{
  "n_layer": 12,
  "d_model": 320,
  "n_kv_head": 5,
  "activation": "swiglu",
  "norm_place": "pre",
  "rope_base": 500000.0,
  "init": "normal",
  "init_std_o": 0.0,
  "init_std_down": 0.0,
  "lr": 0.000989,
  "warmup_steps": 217,
  "schedule": "cos",
  "batch_tokens": 32768,
  "train_tokens": 275600000,
  "dataset": "wikipedia_en"
}
Each number is 128 + 32 x the weight over the matrix's rms, rounded and kept within 0 to 255. Layers, rows and columns count from 0. Numbers have three digits each.

# v: layer 7 attention value, 320x320, rms 0.0196, rows 14-60, columns 128-191
# o: layer 7 attention output (transposed), 320x320, rms 0.0308, rows 14-59, columns 128-191
v14:128123137166193117153100153131116131130124148109110125132068122099103161146139087162111023154136085142145110141125120177168127070114109115111087076118150114154147130110136122079166140087186113
o14:152180123161117049133154135144219090144144143082142034164106134102140122089163124120122132096128051137081132196075132134133095170116117124163109059048183080160128094105174128132084119112121094
v15:156123139117076160036151156153118146144174166144096128097124119118056156153174140198134116169119113167138189111139130110111133126142147162097138150129108093065088150099109124115135174066122060
o15:086150103108183106111119108092044038109155158086121089155089131169109111163114122161161191142142113143095173164120145114203145166032169126110146109056135108112119166077112068148167166126141161
v16:078126132122122090085141119120157109197115204055120091203215123107128093086152162102108121088126130093054106190067160113166106111154093150156139101130204113130146104133103057148175106144140128
o16:118096116111189167102112191174086218161106126129166109188161181108114113140127146157117145141153164078148156157205060127096142063156069107152182136172056112082134132137121199152211130110074114
v17:155177163171058130067131197105059098158106195114102094115154122143150132141129098172141147117141151115134088216063115173092143142119137069151112148093131161104167101118158136158120098163165144
o17:116119166152152130044044131089116181132111126155083174121098122111107070158131103117107067197175080194101108113151132124220069091153130130130236173135155072179128126080199111158129124124101091
v18:142134136150130109143147167154123159104160068136104124108163150117183146129157071090125151171126109174128124065116126130160099203119126104109089120150149132109104148146175129132094118145045088
o18:135155178160076153120176126143183097135103184175118130125122121137128157140121133166089118143164140119127108128094156134074124118152145154138085146175109164150161117135175153099098114152114107
v19:135116103129088103105109107206182157133072091082118138088109168164127155140137148087097140143130115149137138132184081187118110099120110143172113114137119133114111127140147170082147138169150102
o19:159111121116116091151112089101114146153120119107164139129155111137116179160236137135069151110133119111152176120104149124129147127156110153077122101114135095180141128141146125145123069147145182
v20:198107172102097168102054102131112141186083152135160123080104151110161118117151135100151129126191102116150098110171188175138023083167138073161148142073135093140205127134079126121097210184129092
o20:103127198142059142151172085076120183062115149197120152086116134146110098164071082133162111159156168058140164097142093127069163168095167140128107069150200147117107152095058139114104177091142162
v21:159143047081134138101092061125202065195083101208117134216126132162162136055088156141130183089120115093111088106155166115152139117185126103126113112141128139137163093078128107122153090146137138
o21:097127121132065085128061154177109226187152137128163147159194162138133182094145100089144119128107177064162118093201136094123057059174039136106153093182080096104137167139126147140134109132142141
v22:124107075073136136187157165150107135136233172166093092150184093074131143145091186156105095174075092124145052124027099080163158133160145151111127147118110125123156079173170128096065168169098097
o22:072102095201164091146078132122173140139169133154131059160220163129104151176138195204120125181127115172149079103139139110134047086154086161097109195113125063173104178133175106101195099109102077
v23:094188191164160132086122189095131112146110196122095103166130109100146163104158127148169139159155140088113112104078115114145147117113124092182113085100177066085139094138137147139133115101080096
o23:103184151150056109116139140147202101170126157189092146151117146121145123128083102129124085155167150154112101166150137138069146080104152115152166146147139151159123131138175125111078119141108122
v24:150083118144170164124069098100129082107090090085120195076100177093152184209149138140169130067187109137063145110136112185169143208145142119112139094122119122116154116125178129132077137066130082
o24:101129122203175160061096101141126160110125114141118146123115153155121139158087078135093129162129087178100165097151115107129144108179119133121103117165048125079131129177097094157097133141143159
v25:163171139176129120141170131139160097154138139138161175095142095104125192115101142117148122149078123100191118161082131121118094154137125138165076144120105152173095125096110153172170193106124125
o25:116093136049138185124141117120118049066153119111121205120123154124140106084145182116191095127136114103188120141104169121103117129091163181148132173143166113126158116091145144166128164130087159
v26:168130112127113149145132121084076097174116123084094180133131081131161112115114135083146139142127105089095152086087166133179117147096194113115108154132184191129126117118138128115141127150126107
o26:100182112142110140067117132106142134143055134159165132133134143110135223118182156130132092120108111107158128160110123102078152107192153134089140162144122100165174117110131136151013113151096062
v27:092126142131094165163138109162105120110089120108142115155075180105104081103093132119089138161137133139142088099168090162087144142107082141193145126140124121088142105092113175054105116150164156
o27:075143124110096127155114104096141133158208101052163132099116104168151194144162104142129143112102080118103163118084131138146115168125156157117115065119107139138078166137078124125139124167149092
v28:158180171159157138163117105096136072114134084084059159177134172200149136143163148150130151198102140134154218117176121106087089124090134188109117105109155115170146098087124136147170147083102141
o28:126145102090097127095174180183157148135124171220202165134123131117146141106130137119061129137097161101162097166084108160024157080161138151128138178158156147125175156144140171101018097114129111
v29:168144126101115146111130087128161096160126146162135154090115155213184117142077103134088123119139090104179167112125094144132099091144123178136126141149104138115146102076071125102195094155093132
o29:127123157101097107086135089152041125138120161077113137101132134080121147117141101102177125210111059136053201145115107132187124140092190113174135120095104050104138135111099099148103178151142168
v30:163118102075143098140145160119163133089149161044099110140163085144061196129112118149103109080147094127120137158129173133105127150127099156161097145117150070094155121153102157084183151038068176
o30:168103118066179121108155162122086123100067127120079046152119152086131130083111129165086136115144133110081094173121135182149101162228161109131142039124159157134168157078120145154177068078127061
v31:191079114086101137113152159108118100111153152145087087132128121119124156091097103138164164127141116107137088090125168077164169089152169182072068160115118159071136138115118134084083132143035125
o31:124135125164093087134046129135090171158155163166120064185185108117112175104131132127144130157193134126129130104162131052215123088104100073097145204149108062174086146133142117111138123086108125
v32:134150095171174178148130168183143184133130119090080084109139212117108139187130154150117100141125089132117151170194110201087116139142086120068095124134144164122118085180089138152134111144117114
o32:147105158193109112144165094092195152130118089175136136093117101142133150091147183170117121145108091124150077078074174182050050111159143133160035090144153074115076137133130159095122146151169183
v33:157095151078108128133105179183150200071115107115077150131126170132068109094153174118162102139101182214152152127109165195074101093103153126155162183140086068139145115079119139109189112117140085
o33:091135116056152107132174137114087063104139178050116122136126117182052077096191114138123142153180110153094125141061135121165052211084168122065118099148179111136137144090169144135142097151109115
v34:144175106192119124144157110093118162092090130153155102087091114130131162173158119135172134072132164122109154102146144187112105068185086150093148155092106114192135087134069127137156110159181161
o34:092166174079114136101152102167084137111177120159075141089111077105167167067021059117135090151108115099072182162134118193114180094132157128153116094174125132134118097131046155142124152108162151
v35:104119129154145164148111104125087129095171146151147135135122162128160121121105096138113155118106079120150126091082153197183190178113123160173091128115055154145136114134087165155170116105154115
o35:090145109110135119075043104147038081128178095048111151137104082163129135097127051058183137112118072171075163146153140119255146139103187145101140069129092096074126117125128109155154178146120130
v36:107157105098054097081096120165123090176145127126129093117107105168153148113117148120138135091126120115081130131168142159152118129146160151135086137141144135119126095136170127179156094163086177
o36:104087114142111119111155128087125127119097135153156115158112180102145095128128162156125192111097156096202125130139118143088139137087131094108102077146134173114136112108108116177147154159167162
v37:144112148168157132123122158140136149185184139115103135202101111118207181158104142072118074152145151105105153038064114103164107103133164169115103115073123169151184120114111098163074064126171168
o37:110132141128094093162122101121185074160161113158088086175137138106120084070126171100163135169156214145119059154093171157127087087112083088140141034096192110175115141105199048090072104155056061
v38:094107065133145095160156150167143150089149151149104114151125149198171172110102104143165081118108211122133153083148148161181090172113156142114080105070181082164107100081126138133136161037110112
o38:072106072090108137083095169152085127167175133156072117146144151145152185095103076132173109082109121157108070167120104131176143088174199049113131008177149142086085158104092164133168155042134108
v39:154102069109155087108152135109141134106137116121111148109138105176146120107142162156097133188184121112131111105121176117073122119141114155058116137087153096139105070088173151175102153098064111
o39:136110124121156100174141178150078130143137169170135140100136138158108111120125163215120177101123132118175092114099145087066115156200116122086129106178178143045141139102092128085152150108168072
v40:117119112112115131080126139155110146131125186146112114123172170112094132177156131128123134157103174189218114187091144085124123189155112117170137152128136138192153166126103138123153090143136120
o40:124145093088098161165128159138114145104188140139141096137166134138116177106251122097136153076212110140174128149134173102192106168121141138130132158152170081108166128105154159134161065142111125
v41:094145178090177093102102093089077132164176102121115171050191104143161149145111140165174168141112145130067192064110136146182070148168163149093157090143129060154043130154106130138152052100131151
o41:123157203149155142090119176129120098095054119188145144079138131101168094156082183072123078173160205176123129127106175144126157135106114110214131124087099178064167151112105064127118127181122121
v42:132113095146170110133094174110139139167178091064113135153126105135134122068126126091115143171155112141113187145074191115112172203130101204093111080120144122129138134146128136127175165134130127
o42:103111136078139198164119168160081077170150167105094086198135107209153123140090146087144143144160163123135094095160066137202164120079131173175180063113082118094169180139184051090193150107075117
v43:118121092107152116176085171088131145096165189091117138093164122126145136130157088187159098149131083190114090107142129171157100162136157123142129131156113087150147144122180145122112165167142069
o43:099144129185126101095142140100110123123123136147103089143095129139150120137107103170134111091139104139154141137088149100167128175092139095107060068127122102084113114074113148159166156104117093
v44:087110149142061098208163103129097203052130136152085149119163098126114092159134161167167178133168097170143148207111086110124178081123140101114149124135152099110121177154193136159096135152170127
o44:113128155105165084136079167107101150130089173106127103104125131208160140159210177152078176126157146150125111054057146093214117129111088103114188173122154152134108119182094076177202145108107134
v45:142130131085107147116129159078123123102106115174086113096049104087149174128143086105160172093155157114167166039105088128097140142125182142111061125141144139101079139123123075170121083148099124
o45:197114119179154129137086100148064077154098150105063124098132102153136135167125109126112135164203101162133148111124173125191149130099132109160105141156095095197126142160131115168078175148145175
v46:146203151131122108111160139140095159119135168098094160110125141068089150130180121132131110173085152170165085095137085130097137133110117131137131093092133101130064113077133071181083140095094067
o46:148149167126081127101234130087224061092067157248152138133104183121154108148065163193118092122107164116150121174072148164000146091091143159135131186114146195124153107107193173096069101139102102
v47:050145141129172087154109109134086108112171102123092112118170128103155156146109110142101132134105165178141092101090117152160131156129088163098071130141118141216145112133135097168099095157144199
o47:133176103110103112135110128148145097153118087114108084194102127146125091058171108106103133146103122161094061185112184178107083063140175127107081038108137129152112132090178093133103090128092129
v48:116107138109130160106142153127127151146147166159184106077105182112140073127087107155118112102145135164150142136094099188131149109103166123155129160148068102144150134163134186124137102145092185
o48:117123099161141110145080098099049130141160111048100155073138068114077123106097070118132116175133115157135155069136154112251137157111098141084143139149121114119085129143136103110190124106157133
v49:056174134136150110160124125072164166128206125084045177118156145098174135164163098149190090168098133131101157151118079116116079156191128109116142115119156111145150112092153073112121137097178073
o49:114155154082161133116179132160134105126092126164121148135076138159162154134016144136083066068079115146095104154113098173110126116129114171114116119116150150091120076100181119073136161124116105
v50:149152072086137106147102086157074141128188150185092089108115145115149134142147105112112106103132133085159111150137159124165145147201134171117054136179124109111080113089131164147121141165101053
o50:105135109176156124085131133097091100171166152171167173056126132127118250173122147115111119190106049173114130056093157154163124096170154135115101151142085111114127141105164163133159122122170140
v51:132089137098097151128175183063163126070072195121123078072189074208064071083102106121140149142122100109204131139116121078092129105082194132100104155170135156130140139122150171151090169126140094
o51:153157085047166158149079142104156086076077155141133106150112157122058145160148141116121104143172120118119143136122108129173145134103148133120121227144162139237112182142165112129061087131092155
v52:175173174096139113109131134083128114180113148127123162126117157123162160125135155111153168097157111146085094076149137127107150113166148108081100123129117166134108155125132197162149129109148151
o52:128070158115134108125089161167115183101108152204136154070192135115147134149141134164123091144179136078117084078124108099059142093193076143193141248152163147148138131147101132116116166076096137
v53:204157090102104147133190123166131078126068088107173121140060153115137144097102127127102193144156124149111093143166106146105145143165058162151162115170130116148135136098096115144161184110111122
o53:157085198186059147105115138133127140142115150181114152106150089112140213139089107208107111163125124092164185082167156091108176118179090185143163197115141131131181137162140173105126127080128163
v54:100129089166101137155087150136152086120081115138148093135140165112166138130170119157128145128100122119127060161114141143103083186125105109140107121165120108129086129151091114130148109175078178
o54:172092135151108164141182136102167147133129105096166117137149086087136145087132169123092118206109157116154162106109111200088180173122062187135137127134133121178138148178123153098109085143138117
v55:117193141147108138144130101083135133134132176135051111174143096105139062135170126128155130157093147141107109110135099142086145116129119155127109115161184065161167112134126084115167129106123126
o55:126159134111106131144197157120188126082094183227145126123106172159146148151101150187091097093125158118153119128110116158020138102129117131121116181178149171117132111139170212110124095122147102
v56:129113127162125132149134141123153114024170205146203115159078099109082129074101147133157103183099142148130076187145105165156147127145149117128131162110095157142173109120123132100069123044080112
o56:087182063103136136110093128149079174156167103081116174133162109170138118091106122096138088115113105183130166151161111123184109111094142112059142113150092111076129069157178128136220130079170122
v57:088136062143122174163137084103103094111134139094110157121128141133100119097151154130101133166080132142118084148157102144151144147095047068084117141148189088094095105123064093147121135155163125
o57:150144147147135134110199161148158145131099126157168080157107154132145109154121162122172149098107119102172091188106087203055111109148133127169120142124121181144140141158103211121083076148153107
v58:057134145114118139156075137084111153107152115166111144123115117149112165177101184119137155192089075098078097169173103132128146124136142123099150132165171119130148184147175126138068081127175160
o58:030163099135121051110039133102089149195107113079132150168104090183140167103165172122110121083061123164160092090073111105179049120130113121101160165118088105142078088168135086145168128149124140
v59:063159133149177115091128106127157163087091025159132166099103172117079139071071128136093063144097149114117123096160145131159093139146112190088093135110074146131109155148111121165097112066146114
o59:116135169153113097125102122107163080156176080065076180158075114146140110067133145100183121092137101131068106124077133142137088144168133118159129050098091129106114154135100077114127143165149164
v60:119084065129111132077072165158096124131147097093164114170137153164117175089151143106121147129152125083087098152063109106121137140167156164124167108108111138086108140127182144113109147200164138